Weights of a small transformer language model: normalized queries and keys, capped logits.
Each number is 128 + 24 x the weight over the matrix's rms, rounded and kept within 0 to 255. Layers, rows and columns count from 0.

# layer 15 MLP down, 160x960, rms 0.0804, rows 105-153, columns 0-63
[[140 123 138  84  91 124 126  96 186  92 153 115 135 112 111  75 153  91 193  93 133 124  93 135 141 122 125 121 117 149 110 121 108 107 131 148  90 103 109 129 123 105 115  98 153 117 139 127 148  92 113 103 105 125 124 138 155  91 109  93 125 138 149 145]
 [132 111  95 141 144 161 168 112 101 122 135 161 142 126 160 103 129 171 149 155 120 118 140 126 108 142 144 164 131 103 122 126 141 164 119 145 121 138 143 149 163 121 160 125 134 106 149  69 149 112 114 133 156 131 142 166 134 120 158 136 134 169 108  86]
 [147 135 112 157  86 142 112 132 104  96 184 142 109 136 128 121 113 136 154  89  82 133  98 165 147 155 137 130 138 157 103 149 169  94 129 142 119 107 112 137 103  88 150 145 120 123 165 126 142 122 112  96  99 132 170 119 123 153 142 115 115 136 119 131]
 [ 94 102 161 127 129 109 146  82  89 145 107 134  81 128 121 130 146 120  96 149 151 166 146  72  97 143 128 120 137 161 140 136 154 135 134 155 121 124 113  82 133 119 129 118 172 127 122 147 108 162 117 136 113 120 105 131 144 140 176 127 100 123 121 143]
 [152 136 147  99 122 155 131 106 153 127 129 118  94 134 125 149 122 160 100 137 140 105 155 107 103 122 129  91 117 140 140 172 169 144 107 148 152 147 120 130 106 104 157 146 142 116 183 102 113 123 116 134  86 110  56 142 146 124 142 123 112  99 141 136]
 [135  76 142 117 125 126 149  82 147 149 111 114 139 149 118 142 116 152 141 130 148 134 116 124 135 109 126 117 140 107 119 137 151 110 138  92 161  99 124 120  91 138 115 141 153  93  68 141 121  99 105 124 133 120 139 109 122 157 108 144 114 115 109 118]
 [131 130 146 129 115 122 146 153 171 115 130 152 189 152 171 125 150 107 116 138 120 104 113 135 150 149 168 114 118 107 134 121 118 132 179 158  99 160 142 146 100 106 118 172 115  91 190  96 133 109 127 147 139 118 135 129 119 127 159 147 155 118 146 108]
 [151 167 175 167 109 103 143 132 104  91 134 121 121  90 144 124 135 111 169 107 149 138 140  99 105 160 120 131 130 113 131 131 116 151 158 128 128 132 113 136 104 135  85 134 113 107 123 137 124 119 174 148  88 112 143 135 113 140 118 144 125 127 124 138]
 [116 108  98 119  98 113 119  75 128 135 152 105 127 115 150  94 112 122 135 152 161 107 134  92 115 135 123 109  95  79 110 130 156 108 131 105 121 151 135 142  99 125 116 116 157 104 109 139 148 132 133 127 124 116 113 117 133  90 118 139 147 144 128 117]
 [123 126  89 114 111 112 133 141 110 129  85 114 130 151 167 122  83 119 127 141 147 121 155  81 169 104 121 132 127 119 111 126 106 101 130 136 119 150 124 133 114 151  95 112 117 120 102 128 116 126 124 126 163 101 125 136 149 125  88 161 148 103 104 130]
 [110 147 110 132 143 122  77 121 146 108  92 147 106 111 159 122 164 124 140  98  74 108  81 135 182 120 133 116 103 125 156 108 141 102 125 113 196 142 141 123 165 141 130 175 126 137 140 162 113 116 157 141  73  97 120 132 135 146 135 167 163 161 143 147]
 [ 95 107 130 150 144 118 165 127 138  94 105 116 121  98 138 118 130 159 134 100 135 139 124 140 110  93 181 111 101 128 147  76 138  96 115 110 135 134 180 113 142 115 123  82 118 151 115 135 166 145 100 141  95 111 126  97 101 141 109  85 127 138 140 159]
 [143 127 126 107 111 150 143 103 142 125  86 117 125  84 131  78 105 118 122  99 153  96 137 133  80 168 128  96 139 131 133 144 129  70 131 107  91 128 113  95 101  92 143 129 136 123 102 143 118 107 123 148  99 143 109 119 127 129 105 119 116 135 172 132]
 [149 120 126 108 159 117 170 150 203 143 120 115 158 123 153 118 170 137 115  99 132 109 111 156 124 106 118  95 106 112 138 135 138 126 113 112 177 116 122 131 136 126 145  96 112 129 117 120 161  88 154 172  99 122 144 129 119 160 141 155 137 111 113 114]
 [ 99 158 148 139 148 128 102 118 124 141 119 102 130 130 148 137  98  81 113 133  99 121 121  95 107 168 128  82 188 125 138 150 118 116 105 146 166 125 194 106 145 122 150  72 111 148 162 112 133 113 139 143 107 150 131 157  93 132 147 136 108 103 138 130]
 [ 64 170  73  93  99 122 138 132 190 204 115 109 163 103 111 131 140  96 128 135 124 107 105 143 118 120  91 135 132  86  73 127 133 166 117  91 150 162 130 110  76 102 119 154 178 109 170 140 135 113 163 159 137 143 124 125 137 149  94 137 140  81 158 136]
 [144 173 126  90 131 103 123 125 126 135 143 126 135 128  82 126 167 136  96 160 155 112  96 154 123 132 112 155 145 150 159 120 110 149 149 127 135 135 115 144  99 118 133 130 103 129 125 123 134 114 125 147 115  79 160 111 149 126 136 124 101 145 144 128]
 [156  81 122 125 120 145 103  98 158 152 153 138  41 153 109  95  73  66  99  90 124 136 124  84 114 114  90 134 132 136  82  94  77  48 161 118 144  89 119 104 126 168 115  95  59 141 106 176  33  82  58  84 111  27  79 103 100 129 159 100  87 109 130  76]
 [130 141 126 157 151 125 107 141 155 132  87  98 176 132 141 126 145  87 125  92 146 136 121 148  91 117 135 132  93  91 134 118 144 116  93 116 120 125  92 127 127 140  94 147 126 149 108 102 129 154 108  97 139 108 125 104 144 150 128 144 131 115  98 120]
 [139 120  96 123 143 133 141 108 149 102 122 114 161 112 113 181 176 117 146 129  81 143 121 125 119  82 130 133 134 132  77 163 126 119 172 123 137 141 173 151  97 187 135 101 136 103 109 123 143 129 151 159 127 117  67 117  99 110  86 120 122  99 160 142]
 [127 114 107 133 103 119 146  69 150 158 141 147 106 142 108 124 124 163 160 167 174  96 116 130  95 163 110 120 121 111 150  72 110 124 142 126 110  75 118 118 128 136 148 151 111 109 131 152 159 151 114 148 111 137 100 125 115 177  76 107 127  73 132 142]
 [ 83  99 122  85  92 137 132  94 167 143 111 138 153 133 141 126 135 167  89 150 134 133 156 168 133 148 110 111 132 119 160 104 132 125 131 141 141 162  97  98 104 175 132 108 160 117 108 131 123 101 100 152 134  97 124 150 109 153 163 113 177 131  91 128]
 [135  71 105 105 111 153 132 117 108 116 146 156 101  92 129 132 129  54 145 112 104 137 120 165 132 109 145 134 119 140 141 134 120 133 126 136 122  63 124 130 141  73 192 162 157 162 121 118 127 162 127 122 133 122 127 135 136 150 166 144 141 172 145 134]
 [ 68 138 148 131  94 124 142 129  85 149 123 119 128  94 159 109 111  81 148 147 127 119  90 129 102 127 104 110  82 156  94 133 114 148  98 131  96 171 163 160 132 178 117 126 150 168 107 118  94 116 121 137 121 125 147 147 124 108 128 141 127 112 113  87]
 [137 128 123 147 127 135 147  93 142 119  83 167 145 138 108 130 157 114 126 123 131 132 164 135 141  80 172 116  82 149 126 125 142 151 144 107 103 131  84 111 120 142 144 169 133 137 138 118  84 102 133 113 116 104 105 159  96  92 135 128 123 122 121  98]
 [157 184  89  91 144 104 118 133 143 142 165 125 130 137 126 117 141 119 124 128 110 135 105  92 116 122 167 131 154 156 128 126 141 132 123  84 179 138  96 105 152 124 137  87 157 131 167 130 175 153 112 110  87 128 129 155 130 132 107 118 157 110 144 150]
 [127 102 108 185 159 156 137 111  84 141 140 133  96 135 119 119 152  98 122 168 101  95 155 132 140 152 136 114 155 182 145 109 161 144 128 137 117 170 101 140 132 143 136 167 152 128 161 113 104  77 130 148 128 139 108 162 124 118 152 139 140 124  89 122]
 [ 83 113 165  88 137 121 122 112 163 129 137 125 141  96 110 147  76 124 114  65 176 142  87 130 134 107  78 110 174 140 159 130 103  72 121 191 154 128 109 119 139 170 119 123 179 145 137 110 198 151 145 134  93 165 127 135 141 113 146  81 110  94 163 126]
 [132 131 108 119 128 116 143 138 124 157 111 137 152 134 127 154 112  93 124 155 132 128 106  98 140 131 119 129  79 142 151  88 156 130 106 181 134 127 151 140 146  70 139 130 135 137  99 125 134 139 104 158 180 159 143 114 146 108 176 134 103 150 124  97]
 [139 123 158 136 141 163 162 120 166  98 111 173 149 158 118 127 151 121 103 133 111 173 119 150  97 121 134 132 146  91 109 103 145 148 142 152 127 143 107 127 141 176 113 144 145 110 133 121 134 161 124 126 125 158 115 138  91 132 101 127 165 109 105 119]
 [130 156 129 112 137 139 131 206 151 148 118 129 156  63 154 115  71 115 124 146 101 165 127  78 128 120 153 111 130  91 140 121 173 125 120 118 111 119 137 111 112 148 183 181 140  98 103 137 145 158 129 149 156 174 133 172 111 149  57 118 156 126 196 145]
 [132 126 140 110 175  94 126 113 137 113 118 110 159 117 116  86 149 113 105 121  84 160 138 152  98 128 100  85 103 132 124 119 164 153 154 123 127 177 149 112 132 178 131  98 159 119 186 114 133 123 132 134 157 137 156 134  90 113 102 112  54 134 149 120]
 [ 98 128 145 121 149 105 147 126 117 143 113 122  89 152  93 111 140 101 114 103 103 138 118 141 151 165 156 141 155 125 145 133 118 142 131 143 150 115 143 119 121 136 138 133 119 114 121 134 168 161 138 156 140 142 152 101 131 151 120 118 118 130 116  85]
 [114  56  91 105 132 135 161 109  96 113  93  73 130 149 132 155 121 185 103 141 122 162 140 121 103 134 134 125  79 112 158 133 131  95 120 133 170  80 152 154 112 126  88 149 118 106 140 123 153  86 129 104 136  89 108 100 115 116  99  98 116 115  94 140]
 [149 142 198 108 134 127 119 125 134 110 138 123 113 128 105 110 125 152 122 145 122 128 185 140 100 125 131 107 135 133 127 107 103 162 168 124 100 153 126 152 132  87 150 129 106 162 121  94 116 124 127 126 101 105 135 142 115 107 119 134 125  67 101 128]
 [138 184  83 171 132 132  88 171 116 103 137 159 139 121 140 125 134 122 148 136 142 138 139 124 102 124 116 128 142 108 104 144 109 148 121 137 104 141 148 127 110 123 116 160 129  85 147 144 132 120 126 139 144 125 155 149  76 154  99 152 133 147 148 100]
 [158 107 157 124 109 148  96 134 142  80 106 118 135 116 125 100 100  83 158 121 133 132 113 180 124 123 137 155  87 138 105 127 131  91 122 151 134 161  97 111 110 123 116  84 117  94 115 128 175 130 105 159 134 124 102 108 125 140  89 132 135 154 158 145]
 [130 129 158 167 170 146  78 133 133 112 122 125 147 108 125 111 167 112 113 139 111 141 120 107 112 134 113 162 171 108 143 152 108 135 150 154  92 110 157 166 130 111 116  68  96 108 184  77 138 127 131 123 116 122 108 123  99 108 147  94 133  99 112  87]
 [101 102 101 133 114 141 138  95 111  99 183 127 107 110 143  97 146 106  99 118  83 162  55 131 122 131 106 125 128 164 176 166 110  88  85 119 113 160 116  83 155 126 133 135  76 168 160 152 184 123 150 134 202 120 130 141 136 146 129 131 115 112  93 101]
 [ 84 144 105 107 153 111 157 144 147 142 148 102 120  95 151 127 113 109 140 150 125 128 102  91 143 164  81  92 121 107 138 149 158 161 169 119 122 150  79  90 129 188 100 126 126 129  99 118 152 112 152 134 102  89 120 105 126 136 152 138 111 128 142 143]
 [129 135 158 132 143  88 126 132 102 161 163 149 167  99 131 114 112 114 151 118 129 146  70 155 101 132 116 144  76  92  78 113 126 149 113 120  91  95 136 130 150 151 113 128 148  88 134 171 144 143 118 132 159 128 152 126 121 119 109 136 158 113 153 108]
 [124 135  95 104 133 146 154 122  76 129 161 122  91 145 182 147 133 125 127 124  95 119  95 135 112  80 166 145 106  99 117 135 128 126 131 101 128 154  96 111 123 129 140 137 140  99 142 100 125 140 141 144 106 109 105 145 142 139 116 101 185 140 109  75]
 [108 150 106 121 169 110 111 155 173 180 153 119 133  87  90 150 158 180 114 160 140 114 162  93 135 172 130 124 121 144  77 122 149 124 101 142 178 147 129 153 129 130 111 109 139 124 128  64 112 142 102 139 130 109 111 166 156 118 134 146 172 131 128 112]
 [ 52 114 102 134 133 149 146 114 116 136 144 135 136 128 165  99 115 117 114 111 127  96 107  73 105 142 147 158  95 108 121  79 136 132 134 120 147 132 150 107  72 149 149 117 125 114 128 148 133 140 150 146 136 128  86 129 125  84 124 122 130  86 152 133]
 [136 118 167 119 101 155  92 107 125 162 101 131 138 142 127 122 122 147 134 138 106  97 113  93 108 155  71  96 166 103 112 105 112 164 166 127 136 137 142  93 100  92  88  82 128  94 186 143 113 116 112 155 160 136 117  91 118 130 115 111 109 129 143 141]
 [139 166 113 129 118 106 161 155  96 160 163 135 147 121 134  82 145 165 148 111 136 114 102 133 110 118 166 111 103 109 134 118 136 168 120 148 148  93 145 108 119 112 170 158 124 134 128 145 126 135 101 138  98 112 134 164 145 143 112 127 136 144 108 136]
 [104 154  84 133  79 110 146 108 137 158  96 125 114 111 158 151 119  95 118  93 137 143 149 121 117  67 143 134 119  91 130 151 174 138 122  88 120 125 144  99 164 168 132 151 143 110 124 123 135 119 113  84 135 129 112 158 128 118 127 148 141  98 127 105]
 [ 78 156 108 115 172  85 115 161 150 162 133 112 139 119 138 131 166 145 165 162 129 126 136 148 150 133 123  70 156 129 157 138 142 141 177 135 134 170  82 117 148 144 138 141 113 142 129 135 121 122 161 158 127 139 139 154 136 146  98  91 114 104 136 167]
 [123  78 120 115 111 190 112 126 126 108 102 157 115 174 127 168  91 125 115 145 143 111  97  93 156  99  96 157 132 114 115 105 121 118 144 139 125 122 137 110 151 155 105 177  61 124 136 101 129  85  83 165 112 117 144 132 108 114 105 123 136 123 103 102]]